Weights of a small GPT-style language model, trained from scratch on English Wikipedia: vocabulary 32000.
Each number is 500 + 25 x the weight over its row's rms, rounded and kept within 0 to 999. Layers, rows and columns count from 0. Numbers have three digits each. The size before them is the row's rms in percent of the matrix's.

# layer 4 MLP up, 3072x768, rms 0.04, rows 818-861, columns 0-47
100:497532486452509532465490477521490510512520490507534445479500493479473475479517522489479475460469489498516470463502531514454472526524479520484442
103:502545537485534505483489509465565472493510515548553476507527533484521515544503512487496507481489492503507520472480469452505515539482476503504471
099:479495554459528459510507475472488458486545483521472474488521501512494470540512553486519489486486507514561481495486522518516478513496501530452456
101:491479517477478521526508525509527487512496495552464486521503498523543532489527470479503475479536450541521520492468527513490491445545522528493550
103:527497494502453508503547462479493481531552517472506517491478460513494500514504512514540514503508488506469513524488478500502522448509454506486478
096:503535514529494522507515518454516516532511515481517491535518503479480508514468489508505528491528507502479489440493516450493455464481487469540518
105:489536502502507518482518497474480543532494522464454496476490506498476471526497541532498489467501474487481475458497541485489486476485465539516480
101:500508524467544486511498487509516502466543467496416494499520527490476506519500456475524529483529464493467504514477511462526564506554474519534434
098:522489519475514511487520503479507465484482478488511455520484489481492512509500476504533510518451519521502532498509511470503497512544443498507522
105:501518482483479509524541452567539504514486540534453489478514493502532480532472521525505498499522474482550539506473508515519480457509505492533517
097:466498524490500531509469528491489540494505503493515527528502496530498516505523465521504504499468522482494505486514479539467485484451490495553496
103:499508508463481520472482494461470472496515460479546556476524462459526493466503505525452525467556475513528512480508476502528495533513499478488564
101:513475499510549482480523492488543481550492515492509493513459503508485513509497511482516531490540480496492475539516529498472491547487505497499537
090:545452465487539518462521503490506507498503503458482453526491496508505476491492448484467463495513490462502546501486507470488541512479489458482490
100:470512479490502462544507486512504503464509486488543519501504526511505537462515478510516536563516482503478552510487497506469528505473526492517511
099:499502531479478503530521493532499543530546495540543488516488484480500479478509512473550527488533487503510452538502526480465423496472483505483518
104:465537466484486502474502538548541492527488478487495499520468468542541521518522533478487514450540519500522427507495522519501500475503517540505511
097:532509539520463524514482501467512537483517481533489492486525479463504488466505485520505480558456489455503503501469468478537555538508481527512518
098:519482495512504496546497520449524479463484479489516491520547498524485490510523497479534494478538491515538512485479518537466477490533479544515527
102:543524509498481477446564537497513468479507496469475508476469498522464493485462524458488469476517493516487524508488471468547531522504516497500553
101:494451518544564493476499519490493526507487531464489502508510519492472518499516431520536499503497534482485458497500504503481481473508508458502470
101:494466530522529484490451488498454460517505466499458497465472561527450519478449521551457516524479504507531505516510491512483512472482477482481519
103:483498538482516531488479481513559488489496544461486525502494501530501516513499474460505503485507499521511538482536507492476538522520515507458499
098:508570473518503519535502514541524545479456501573457508463427508475516492528505465511502494482496492461509482505529520501502488500494463501518502
106:489466552485502519483512498498500480520533526453523457491557483567506524462461486560510554476494505551499484482512497504511485481508497519519538
093:508553501531442479501522544463493469501511501512479501510462555477506451477539498491495550526525514515495477478470555532503496503499504502497538
099:479551538497484480509505516521503476523532454496491506526527517481529492475502533542441527489506486496441497504480493516489527476607488558463495
100:517497495490515465491498513485476484514467490497534505529550523450471482557528478534493511527540496508474539470499534528492492509479467489487500
103:523502507531457498437519506484493506505467517518514497516473447481495503520476480510475523480488520518487552476439551529553495474507521475516469
103:495515531531501513510500481483477498452497494485472499511520484562488503517490498510530482500489516512506513473497498431477474466496474473491516
104:528502469513509509481479499464488440487506506482486490498508481487490520515521517537488451492466499490522455522486539514470507508507524493531492
094:531539496493499572479487499466499494504563459489506481485536511477478492479476495469476467436462518496480453467515519478488527511514478515457495
102:503505523544491462495489489463451495528458524463545514465481516460572525511493494503488512511495502467466502514528492486480524518470467505502513
103:477503500496497500476472527471532499470470473480505502496510507480501487482463499490496531503484480531541502466482519494462510498530461504469585
103:529513480502514488539528485492503481494487457466541490469546512488466505494486459486517512537481464517490512539457520493531483488509488491538486
101:516522489463512536453467498458542457484491499453511547509481493528504481487478456483485505470514521494470541512499475495474505530476447542456500
097:503484528474499528475498500529506512569476512533496510504467530505509500521534467525500485474483491502502493486540507488509486493469483488487507
103:517497494546473492450512502511552490481528459483508481548534503510519554511472548514482486529456507456501502508511498519509537479492496518527486
098:521518469531526530501528517504508520475535520496508524461506477449509527503509522535503495450495454528495511495467463524515499536533498491524489
100:520512492493499507536468506460531474495506481480495505522469544523545475480496485436513499495507541503517472490492446496515448507489521508481519
103:501468517488504490485468501556508509461528461516471498496547493553485521493524494511532466492494446539478494499483457472504478496517520502536468
102:516488523515473496488503484467513548510496519493480446517526494516529464503518489493510446461478500501513491512516519502461525476472484477537474
103:521500475530459487526519463510499487494468486456527466490464538500478532493500550532493521538501494518504479546494536485508472525479507535488482
102:448498493475510495449531481474460508495493507515478498490519459515530531474547507501501487515496496486490478536528481486517525517499530501497506
# layer 4 MLP down (transposed), 3072x768, rms 0.034, rows 818-861, columns 0-47
098:521505480494457524508534511523541500511471484506484495467452497485483464484478509488491512519477492510485503479517513533444516482517513520492473
100:492483497515484510457501487481505502515496517485498530523514475495529494507525493515434528476475479495494515515517479481461485481502508478491485
099:489473502499493489521528491486440486511524476539450493498501500489497527502494510504497501475472534498491497497473557499524469485478533479466499
105:554523478519504503552504516471520504533537522473473498569519532524524529554526492502513503506503489495492539517483514516512520450539497506480496
100:522492495497452511510534493481514483462479526500482470556535505505458506529481479463484495504495485535528491520541486488475481492454528493485514
098:555501500485505536494466508509485520458500525502497493498516488497489517505512482528471504466485523489526501497503486500510556485533489548535457
100:498532483490477492495523456473498486498500512470488517483485529484503484510477528520487475543462503498513510480514468470543485510491487528487474
098:500499493484504461510533478472552515521473471503503508541495524477470505499486498475517506452472550491505475550454528531545501446492467486540554
099:518520524432513536502501502478550473494477500526529494485489475509513506510541474508508495541488510523514492520526519532486536502537477535468476
100:488468489528500489498491518544487515454490492494568490476538509471461517491504518574491453499493536501473517468467473506507478534475464519508493
098:530525484522502503516495497463464541482495512511505508485502477502521508497527510521495488532496484515505515519470523494456474508456494488519490
102:526509523507475486539441531495524489522529487518523506491515488513494472482527495474519485497471528508558499484498542473476491488480504483530502
105:510512550483517453483500448491520493517500532492474546501489492513513528540474454497499483483506507487514504491510523443472483524540523495528475
092:530471511459517559494525494503470535495537531485544478523492514535503503480503501486483454563514520519503510509499490496444466467471509505535534
102:506487480497478500519472504472506496478476466483499518494492490497494486525503488492478471536531521516500502526488521497474494530463516518535506
098:461532504499524484495515548525536464459461464500509520459501513516538471502522486512505498473492467507494491483509485471447478531507531515495507
101:472480498540493518518545481531523495512545532476534446507473500547533477503521514486506530549543502509482477481486499499502497499500517541501512
099:465504550471454505507495504518494502479497529503493482501497501464477523484530509476511477516483465471505505515484480476457510507533540512501479
099:491465495515520508502535543522532486519492507471529507523501479548499532550567493480521429528512525453486506482537527503511504505521441510523493
102:512472527450483497495477503439521435538529517522492470505478514495490518487546531500489488533518453513508472526494524502471485549484477510479498
098:505516523446507546546475514462542497484517460512512552525488496511477475493466511497471545493465506506505469535482527500489507489545492495475503
101:532483574492485460473491511519499489517536515473500507499544536469492494502490498484481523482505520529480513517578484514506527469499495503501500
106:452529484489506520472490518548539481509497490511506480498499497537543523484457522464515495485482462472467489469552499549495519486521489543489503
098:489463445493516545528500515521467477466487529520481525494491498480511539541506465478530491490489533494511501477483493487470513481476495509516510
102:512513550465500506472528455511505473500488544505569531549563509482468522477509471479519507520468513492451531521460554498508501482513506498528552
096:442542484511424470509508534497536489466526485530495520459465529488540499498461480485520476487492479509524489508533484515480470498491450472504508
099:501484521438455498498519513528461521482488441485516547468500469505484513469553539526463517494497499530460526522527516528449500491487505484493464
101:498523503515487488529531481520522538503487477490522464510510540527530513466476485496482499507509481532484505480539472531533491515501510505519495
106:503502497479479493456516490491505525501476481508487506523497477485479481483446496481492524483490545493530500476497514538518492533490491467527481
102:480533539534503485531516504514515487538457493538463468477530472519474501520511483482507498522511521535540526473532534419484465452512479486468480
100:496496483498472502509479550563456455495498502486517510501519480454544476508512468533496510485519486533518524478493512549440524514479526500487469
095:462484507506525510476514497518521522528517487498528483524502448451531527511526468492496486516511484510470498526476479513545534497501503520498500
100:546477513495506498484487507455428500532515506467538504473526540483539495494472495536480471513530504455499512507539521497478521500509491548490485
104:532555512518554528510498458538503557515485514458465494447504472514474486478456472497471516509480479507480512491454532507498532523517483474525496
100:543468521529542438480509492474487501507542502511481480518498521495462507480499467464477522517525481483492510522507535530461502526499575523545511
100:474506490490472513486489488525487508510471475514479495508469515525487532499507484491486459517504495514488510509489533465482471498459511514530538
100:468512515513511447511573514539493505465512505527481464481477513484448528464542516506536520529434465454478433507477526493491482543485501532491521
107:499490479477499515492506563505454506478529476463516461558550505537498516531451494499510489500503520517503512481515533497502535496478536490540478
098:532529494517495493521518473504486490523521480517551468485515514499501543482480516505512493488490551495474488484484480492459529474444485469471505
100:553522486479540470508482480516486480495512527514517519518526528502489549499492480483530509505497475488490509504520496527474431529500483461509482
097:478469518537508460501482495525515544508518493518472511471507515547464505519491474510501489500487512511514518508448470539484497482509513511511508
103:498479510432523492503505499503495481492510505527473501526490527505498529490534503500501497476531458528493520546494505499503502479466489526475535
100:489501505535475490497491473497512517518425479484544513498467488527493484487527524505488501454516493445482501472494503571507494500517509499486488
102:475471482535530518513502506520497487502494521514465493505525505491494527505513482472511471519494478517478495469443514520485475481443504508527491
# layer 4 MLP gate, 3072x768, rms 0.04, rows 819-862, columns 0-47
104:515494508548515496461529499493551510479511504524481512510535515519481502503525531522466521472467525527457546553490530532483494511498509506487494
098:475485481512509455467513531490546468498526496482523483500499463501517479549488469480470512522470453496471529496480537521539553510513511533510499
103:504469489512510485480516452500479467490521490524485492494473462468485521440499503520551531553557470506492506457484503511518531530483528519527508
103:527463488570490550538541514529475482495467431488535495502516477493524468508524468512463488479491497480450499499513530490486496476513473526463465
098:455466512473513554516506517516541516486499558481509473499497486509490539545506548519491508524462515510518495560522480495493483496454475492517522
099:492503473470448475549522495538504523447535452515493510529481508487498569506487477500524517562521500520494501544489523478497494521494531458500463
095:522456519544499481477506508520511492523524509500478536499473465485536485481483480500469515487534514503490503466538476512518466518507530493453524
096:529524510482510476538480505460497486475499532471496484484491497502473507525534498499519499494482495480472503493523490468457452501491495517518497
105:488535488544494480472450482525533527519505539502474473487520507455487485527502510523512480531482465475499524521503459519474503489472514501537493
098:468460515508519505480464538504483529466524502486493538503495486514550509478459520511488489459558485462534515479481508459497471526444490525505497
101:514529497473544508522473508523536523459513513444473522524462517516485528502516526462501482472490485501470526515513521446517483520487505503468497
105:482466512527515539462534484538455499460490502470538506518521492550454460465471518504503488473480519463526546550529457471478519426507463520496437
091:462556484515497495510499479496512465524523466538464520523507500500530553522497503509533572463488522509554514500526492443519465493481473497515518
102:485514501496511444531491540502465486507487444453477494506483460489503512475519477526501513502494484488490495459467525514471513534508559488454518
097:467510534522543523451455487515471499497531525475455483463518498490534545508510452525477477496500501490479514514509490470509524513530506480551504
100:525542506467513485494447495531528522521507507515552476532467469506510496482522479462503526503499484476519499513536473462472493502519479536496500
096:486487500491519513488512494508528551489502538489484492482481450501478546497481496529497531488474524490532493479500493487491468502527537509499497
103:518497512518512446476485514524489541503513532519499521470495500456503506492442489518480596492483463492494467536490487494516485465453553492481501
103:496495497525502485459478489512539475477497481491462510474479455526459515491509466453542480511500515531486483466500512474478468483489518531446543
103:496546535526473488496534480519490505517539502490517479496506561476509481488515510452412454495479502528509471509545463487480501486483512481465493
099:519497475468481496512478466513504536519523505510552488454504496472520513489504498485491469467505519474444508485532509456505526453549513501501540
104:537504511486519556506442483511513543540509513448491501486471456503516504524475511506487514484475477474505468513524551483467505468507490489487500
097:433505510507498495536492512531457505448512507516491454508430491444504488451514494508523473504502515515484514482558523463471493476524537468527492
100:526472473525512514481523517511531526517511486496442497477488504468507484508504479488483531521510523481507501497520479495527500490535495508488484
095:546468572533489514527505452523473471530495507506513504501532490483530512506511560521537545491479514496480512550507461484456498464494550529543526
103:491500468441538455450469508520516547500455472492414512480488470512487506497516530481523535542503502526477507462474460417524515528501512508520501
104:503551475487536524537509453499506539469474527497507485525479509513496537505520516537509510465461504500506479470477452512510502502533478503491494
104:502496531566522480490537475483498501481534527501463471504475483498507484494475476507523512525515524510506517515520486525520519507484468460491525
099:477505528504459479511483542537522526535492518502470477492495522508473478484480494532469508540455480488503486499484512546468521536489510556495473
102:526446521518528482511464487509508524541519515516461494490482481487546474523463476453495541521486468476479500525524481525526445531460551484488489
097:486492486507508553520511510501501443482458504539485487547498491535528528492520514511490525501528502472505499497502512553528484522506449505488468
103:571494526503494450509504493550536474510493466525497486480501502528478526550504503524536510489506527489508493501444500504489521489492536465525541
104:484469518487481530507474530464461501532528517492492466528529495489516504514502532485440464478495490480506480481529535500487438525503508473552456
101:535510499469489503541519487518554488492545495529483469480498472476480493517466491529475505495439488494526502495511489460509506471522445506472452
104:526498513538501457505479492494483506555498511506501482501495508490542486516501475461512501547508477514485529486489485502500509495483493499512522
104:487505479485481489498503501513463444497505532462506487533545474509534475521529479482463527476519488483469524544505471490542524483495463484510482
101:508487531545480509525540521534459512516493501508501483517497461507476525528493495502496511486473500501526504565526493544551505490500490478518470
102:515463481501532502517509515507510531459468528500546509477468500497495495528534530502521476493496475496468462464448462455490514500507503505497438
103:514540480471504532548467523442534483493481501484452506487475512435543465509500509517478492505510528511532548514451483451510530518522467491474497
100:492529492524482496512536514489535479536435531507478513518456494481523467506476480484471544485481566490494507464503528503535507496481482475480492
101:553475472486547502483487483492490471520461513498514487485472522518488527480507503505505533500519480491519482456474497511505478461518533548491487
104:501496498548514545527513533477548474488498497535505464530452498486515470465489506542475486482496528498528526540491489513505491493477443487506493
100:491459487526497555503486460483497491508475521501503495480494511460516478506515499483520482502493546499500474547474478498499490499483455498463476
098:537487475487505524534540501522512449462502496506458454510524470458464469513506504486509549513507491521519488489519502492449492437478492502465485